Weights of a small transformer language model.
Size: width 320, 5 heads of 64, MLP 1280 tanh GELU, vocabulary 20006.
Architecture: LayerNorm before each block, biases, untied embeddings.
Training: a variant of SOAP for these matrices, 336M tokens, 5121 steps.
Each number is 200 + 30 x the weight over its row's rms, rounded and kept within 0 to 999. Layers, rows and columns count from 0. The size before them is the row's rms in percent of the matrix's.

# layer 5 MLP down (transposed), 1280x320, rms 0.101, rows 895-904, columns 0-159
099,222,188,162,190,193,177,240,206,174,169,159,204,211,223,219,164,204,206,218,211,252,149,186,234,257,230,164,219,267,181,199,185,183,197,195,236,208,142,181,218,189,220,174,162,221,191,181,231,194,193,209,208,204,215,217,195,266,181,194,222,212,181,184,205,204,202,173,178,195,233,229,183,245,210,220,185,158,192,176,184,185,173,233,199,178,216,206,150,180,220,182,222,182,205,151,212,240,219,238,216,174,170,225,186,258,261,185,212,161,194,246,210,245,196,205,210,232,203,260,227,219,219,198,173,166,172,188,213,195,191,197,178,234,212,236,158,196,213,173,196,163,180,171,196,265,197,214,194,207,159,184,224,163,132,219,163,237,185,210,214
109,232,219,191,170,178,207,176,235,195,193,228,157,172,169,187,172,183,236,128,178,218,162,216,188,154,243,198,187,192,171,258,224,240,203,228,158,210,220,235,168,247,210,245,246,166,176,168,162,262,216,175,243,202,235,171,194,208,125,161,197,238,161,203,174,219,187,190,194,259,178,186,179,207,190,202,172,230,168,215,252,219,230,191,217,282,165,228,241,240,260,239,228,207,211,225,233,164,170,224,240,249,228,153,272,179,205,230,236,181,203,189,213,167,220,159,242,183,161,181,192,182,186,223,220,195,181,236,204,184,201,269,187,231,168,189,183,216,177,232,204,161,150,231,209,199,223,223,158,203,238,216,174,202,221,199,198,201,163,172,207
091,198,212,164,172,218,177,236,178,239,200,181,182,233,178,229,256,265,205,186,191,181,183,171,139,225,184,194,216,196,213,205,230,201,177,185,172,241,158,206,172,218,224,204,205,231,230,163,211,211,174,214,241,197,196,185,171,184,150,198,202,249,242,191,162,201,221,237,174,232,253,160,199,172,169,179,155,180,212,199,192,215,242,204,236,169,158,212,212,179,139,194,137,220,232,163,218,225,180,139,163,158,196,225,243,218,172,141,188,198,234,261,218,158,206,208,203,228,220,228,168,211,241,191,202,209,219,157,238,194,161,184,240,266,181,189,234,154,192,127,163,240,205,216,183,219,247,193,208,229,215,231,231,177,235,199,193,187,255,207,173
108,175,159,181,189,203,242,215,214,191,155,186,232,218,191,137,239,202,218,198,233,216,184,222,166,232,238,133,224,203,150,171,220,224,177,230,182,209,214,168,195,195,181,259,180,154,210,148,151,180,223,211,182,178,199,233,227,170,155,146,159,224,163,168,172,225,198,175,198,185,183,208,237,187,222,187,196,269,204,206,241,168,182,171,182,247,246,206,238,236,151,275,235,239,182,185,227,170,167,208,260,196,195,163,203,199,190,214,212,199,130,210,263,237,229,223,197,244,209,205,203,224,216,178,151,206,234,254,202,225,183,198,216,187,256,259,229,212,216,214,190,192,234,230,212,218,206,223,193,214,182,183,220,214,236,165,203,185,135,212,206
094,196,243,184,168,236,208,245,178,166,150,218,188,240,214,202,173,218,216,166,171,213,194,208,196,176,201,212,169,225,186,189,191,213,197,138,261,227,219,233,185,172,197,167,222,148,199,226,182,217,228,214,171,188,205,252,160,189,175,240,223,227,168,235,218,184,219,182,186,205,209,207,223,151,194,169,212,208,171,204,178,246,220,231,184,239,222,199,186,190,176,243,137,160,240,192,161,243,184,223,257,194,229,228,207,209,160,191,222,179,229,197,217,250,191,193,193,202,187,194,208,159,197,191,200,149,179,204,224,232,178,198,166,173,204,189,187,172,270,167,174,174,188,158,189,210,235,203,249,237,213,238,208,196,225,219,157,258,212,240,214
090,170,183,148,201,274,223,151,241,187,142,223,178,171,189,233,250,214,145,142,251,209,159,215,192,234,219,247,228,157,219,230,180,153,165,185,202,206,196,173,203,167,230,227,210,228,216,190,186,228,237,240,297,231,198,191,217,174,189,225,165,218,210,216,181,200,185,162,182,229,236,189,145,237,256,121,288,184,183,214,165,198,191,223,232,206,160,196,195,194,159,218,177,226,240,240,163,242,205,224,213,202,158,202,232,196,170,158,239,172,160,209,233,244,200,199,128,231,243,235,217,186,236,204,219,244,212,220,181,186,173,140,220,223,226,255,181,137,202,193,238,171,164,221,247,204,258,187,216,241,188,224,202,217,198,202,204,242,222,142,231
090,230,226,205,182,92,182,248,246,247,234,218,197,235,177,237,238,199,194,209,213,241,252,216,224,203,247,228,161,201,232,177,143,191,188,152,236,200,192,199,178,183,207,238,155,215,219,219,208,252,148,217,203,222,186,215,202,220,177,204,179,238,164,187,232,138,195,225,192,217,182,211,182,181,252,187,190,199,247,224,140,215,230,234,245,193,236,212,185,247,187,154,201,230,165,238,235,173,202,191,218,197,197,262,171,208,223,258,169,206,194,196,257,183,204,177,158,283,191,176,207,197,216,247,177,217,213,242,205,143,170,194,227,220,141,171,206,188,241,243,177,187,148,236,230,188,192,165,229,196,232,239,180,232,201,159,258,186,122,216,209
107,188,228,225,228,208,234,163,164,210,253,216,208,218,231,182,197,169,217,216,161,193,192,182,195,142,188,188,211,176,207,254,192,178,203,154,166,182,175,151,222,211,161,223,187,143,215,187,243,231,190,185,183,231,198,190,210,205,227,218,189,155,202,203,187,173,182,203,213,211,216,173,182,232,192,198,225,213,158,187,241,213,213,245,152,211,234,213,199,186,220,204,235,245,181,215,234,227,228,151,224,125,186,241,236,219,193,221,196,183,137,261,170,144,162,170,196,223,202,225,171,206,177,214,249,149,194,190,218,185,180,248,205,207,150,160,188,203,221,209,208,250,184,142,205,107,237,118,197,266,232,186,152,176,204,237,202,196,211,168,208
099,237,201,208,209,254,201,229,216,242,247,200,193,249,195,190,265,198,220,250,235,167,189,215,198,178,172,186,195,150,221,245,252,253,189,271,188,149,127,237,182,175,203,212,157,235,174,184,223,220,127,260,207,194,223,223,246,171,219,191,184,199,163,159,235,247,252,183,208,168,179,246,211,222,214,229,169,205,221,175,219,177,179,159,228,249,184,209,117,184,142,218,197,198,185,152,131,222,192,236,171,174,214,192,235,231,241,215,169,171,220,203,168,193,194,196,252,174,213,183,192,240,184,188,187,208,221,186,148,228,230,279,196,248,200,170,240,266,228,194,201,147,166,186,208,244,212,186,206,200,262,238,191,179,184,211,118,181,194,164,199
104,188,256,211,241,177,183,229,179,139,245,204,165,135,181,170,191,127,194,217,174,196,239,179,156,224,209,155,224,196,163,200,164,171,204,195,203,188,252,199,219,220,243,223,240,152,205,208,193,208,189,246,159,182,228,204,150,210,188,173,257,199,226,241,271,148,198,195,170,218,182,212,238,144,220,207,224,194,190,195,220,230,210,189,202,206,191,208,214,197,226,197,213,231,268,195,194,171,209,169,230,190,205,141,207,179,183,148,236,170,159,224,197,158,196,148,227,239,200,162,154,185,216,191,222,212,206,197,257,255,224,194,210,178,144,170,182,164,206,184,159,192,199,190,143,220,156,224,229,181,165,215,242,219,238,213,190,168,172,226,185
# layer 5 MLP up, 1280x320, rms 0.0908, rows 896-905, columns 0-159
098,220,143,217,165,200,243,188,192,184,250,230,240,194,207,227,187,209,182,197,225,159,244,212,206,201,197,229,195,227,211,217,224,213,204,155,213,155,198,253,195,240,220,193,155,208,186,167,199,136,234,218,246,199,203,179,212,196,140,157,247,229,171,190,164,235,240,212,216,184,172,205,181,162,260,243,202,240,207,203,239,205,268,171,192,191,227,184,190,188,214,245,173,206,179,212,212,255,220,215,160,187,226,243,169,224,196,180,178,201,177,188,158,195,231,197,199,196,193,226,215,210,159,185,166,238,177,168,159,174,190,150,220,180,227,263,191,190,235,213,162,180,184,186,191,168,142,248,202,226,211,176,162,209,260,186,169,175,202,296,241
086,197,214,246,218,197,160,221,168,178,214,187,173,219,263,155,162,164,189,180,211,239,192,223,226,195,219,233,212,186,136,172,178,215,181,179,148,193,221,203,217,139,228,208,178,201,255,232,198,157,198,200,234,170,165,222,168,217,203,169,199,262,175,200,186,210,180,236,195,216,159,181,209,200,236,160,158,224,170,187,197,197,208,218,204,217,204,163,177,266,199,194,236,229,220,219,207,204,204,232,224,193,222,156,173,145,180,241,155,230,187,215,186,242,196,177,170,154,245,231,191,215,165,185,185,220,231,234,238,244,132,204,190,208,173,213,145,159,175,223,215,217,208,201,201,171,225,209,178,194,214,213,201,170,257,250,210,259,160,201,239
111,218,128,200,195,194,191,167,159,196,191,152,188,215,234,203,198,153,254,215,226,139,216,176,175,182,217,177,195,186,241,162,169,246,205,216,217,212,235,217,218,175,206,173,180,210,172,197,167,177,216,213,221,139,137,255,172,185,213,237,239,201,199,197,188,179,165,145,236,175,171,221,143,205,207,234,210,219,201,140,228,199,182,169,212,194,234,222,235,201,149,229,205,198,186,171,150,204,229,219,192,159,196,263,182,174,193,224,198,238,155,250,246,231,163,210,178,188,174,186,198,233,195,200,274,238,168,245,181,227,184,256,170,154,228,271,241,229,193,212,192,222,196,216,249,175,209,188,174,219,171,237,240,217,279,197,225,206,245,183,235
093,219,190,182,234,218,209,178,167,190,191,186,196,224,221,186,197,182,234,219,217,214,205,192,188,171,188,232,190,218,248,174,235,203,240,142,197,207,209,206,198,272,217,203,213,194,195,227,162,231,203,230,207,169,165,190,207,198,225,226,224,209,188,229,213,225,230,183,182,191,214,213,179,199,202,198,227,220,217,180,143,157,271,165,174,169,239,180,178,208,179,212,172,205,166,205,147,174,191,188,233,226,227,157,171,168,185,212,188,202,268,281,181,208,192,197,218,244,242,156,211,181,234,189,195,138,177,167,247,192,199,208,167,227,207,223,169,156,199,171,220,186,197,208,217,226,178,242,210,240,205,193,221,285,195,253,218,215,157,284,202
093,247,170,244,164,216,227,192,180,170,233,159,184,174,252,123,149,223,195,206,173,192,214,178,213,197,244,182,136,202,225,178,200,150,221,233,222,172,195,209,189,207,156,190,216,198,222,201,196,195,234,213,173,224,176,191,175,203,172,175,194,200,213,195,242,226,149,231,192,199,153,162,172,185,212,240,258,245,214,222,161,259,192,177,196,232,197,263,204,187,219,198,209,161,189,164,206,227,229,174,223,168,156,214,184,168,231,179,173,167,246,243,203,242,190,240,205,214,219,182,206,120,193,216,196,204,180,199,200,191,217,207,159,198,185,167,142,217,182,172,185,221,179,149,158,257,246,197,188,207,196,230,171,220,187,205,131,221,229,245,217
089,192,208,240,225,172,279,223,169,225,186,193,240,191,191,259,163,144,183,229,222,198,182,145,205,191,159,226,235,210,176,209,230,204,238,216,177,232,156,205,187,179,175,168,214,240,197,188,256,182,226,177,213,194,170,180,143,202,187,155,220,200,196,198,180,231,234,174,151,206,182,161,198,195,152,220,196,139,170,234,202,140,214,207,234,194,119,225,204,265,210,226,219,200,182,178,235,199,156,243,180,231,159,144,186,187,176,181,247,212,186,219,175,221,152,189,204,212,184,208,184,198,181,185,172,184,176,218,160,220,142,147,173,184,242,224,164,204,146,169,171,215,222,218,208,252,197,248,209,240,156,204,217,190,244,194,193,231,231,249,226
098,218,152,219,249,187,239,188,181,234,173,197,247,213,196,198,149,157,184,255,168,181,199,164,201,215,187,184,144,190,165,205,202,196,177,206,234,220,216,204,207,141,178,253,255,176,171,210,213,216,208,233,223,145,158,231,217,248,226,160,285,172,204,242,176,249,206,177,181,189,227,198,210,146,170,173,205,244,175,231,231,140,194,196,234,187,151,182,154,200,225,159,196,205,162,242,177,264,206,232,161,175,176,232,221,232,214,184,172,190,222,215,152,233,181,257,171,225,214,181,174,222,189,205,230,211,222,171,191,207,171,184,140,206,215,218,120,212,223,165,150,201,231,213,134,173,208,203,231,204,238,205,194,181,182,211,228,224,189,166,179
095,220,193,210,136,198,146,221,228,250,205,210,186,207,221,211,181,168,203,193,187,205,205,246,224,196,247,219,170,244,193,217,232,168,193,174,224,219,176,147,224,207,211,167,198,198,176,260,198,251,203,175,181,171,174,202,209,172,150,216,211,159,203,235,225,171,164,180,208,226,201,179,216,174,173,182,181,230,217,208,151,130,154,182,212,200,214,176,215,142,260,117,113,184,208,186,214,204,144,182,245,225,122,199,218,159,198,235,144,181,226,130,211,220,245,211,192,203,207,229,125,218,202,222,220,195,218,195,267,242,167,230,209,151,249,209,165,169,168,166,227,176,215,261,232,200,174,192,235,158,165,164,226,217,194,211,195,201,193,195,165
098,217,239,206,178,218,141,207,190,198,153,146,209,191,230,183,184,160,199,231,208,201,183,236,167,262,162,194,187,216,229,202,207,183,193,212,206,178,201,216,201,240,163,172,218,267,176,239,235,167,197,160,208,195,129,179,180,211,204,221,199,221,188,246,212,233,223,177,186,159,190,218,122,177,148,205,218,230,225,170,187,145,135,174,274,205,209,202,172,212,191,227,200,180,222,239,196,192,204,207,169,221,200,233,181,259,218,245,248,214,217,186,174,234,289,193,176,190,204,204,180,242,206,243,156,227,183,196,228,200,165,220,141,188,214,163,183,180,125,199,168,242,196,175,202,206,204,209,187,161,207,220,206,192,163,194,188,242,232,215,189
095,188,225,223,184,224,143,170,182,206,155,191,169,221,209,208,171,174,227,202,212,161,168,139,151,162,191,213,222,244,189,136,195,209,175,191,215,144,149,228,164,218,128,195,171,205,212,170,201,211,192,237,166,238,216,144,226,218,213,153,187,216,192,201,279,183,207,194,180,230,194,174,175,189,183,159,203,217,176,167,171,224,195,242,164,208,181,203,214,225,219,165,158,214,207,191,201,220,212,186,172,199,187,185,187,173,208,172,179,190,189,167,216,209,189,164,202,195,178,223,190,147,230,176,226,175,223,211,168,141,237,231,158,195,216,179,142,177,242,217,203,198,207,148,225,226,180,218,264,221,209,196,247,199,222,212,175,207,210,218,233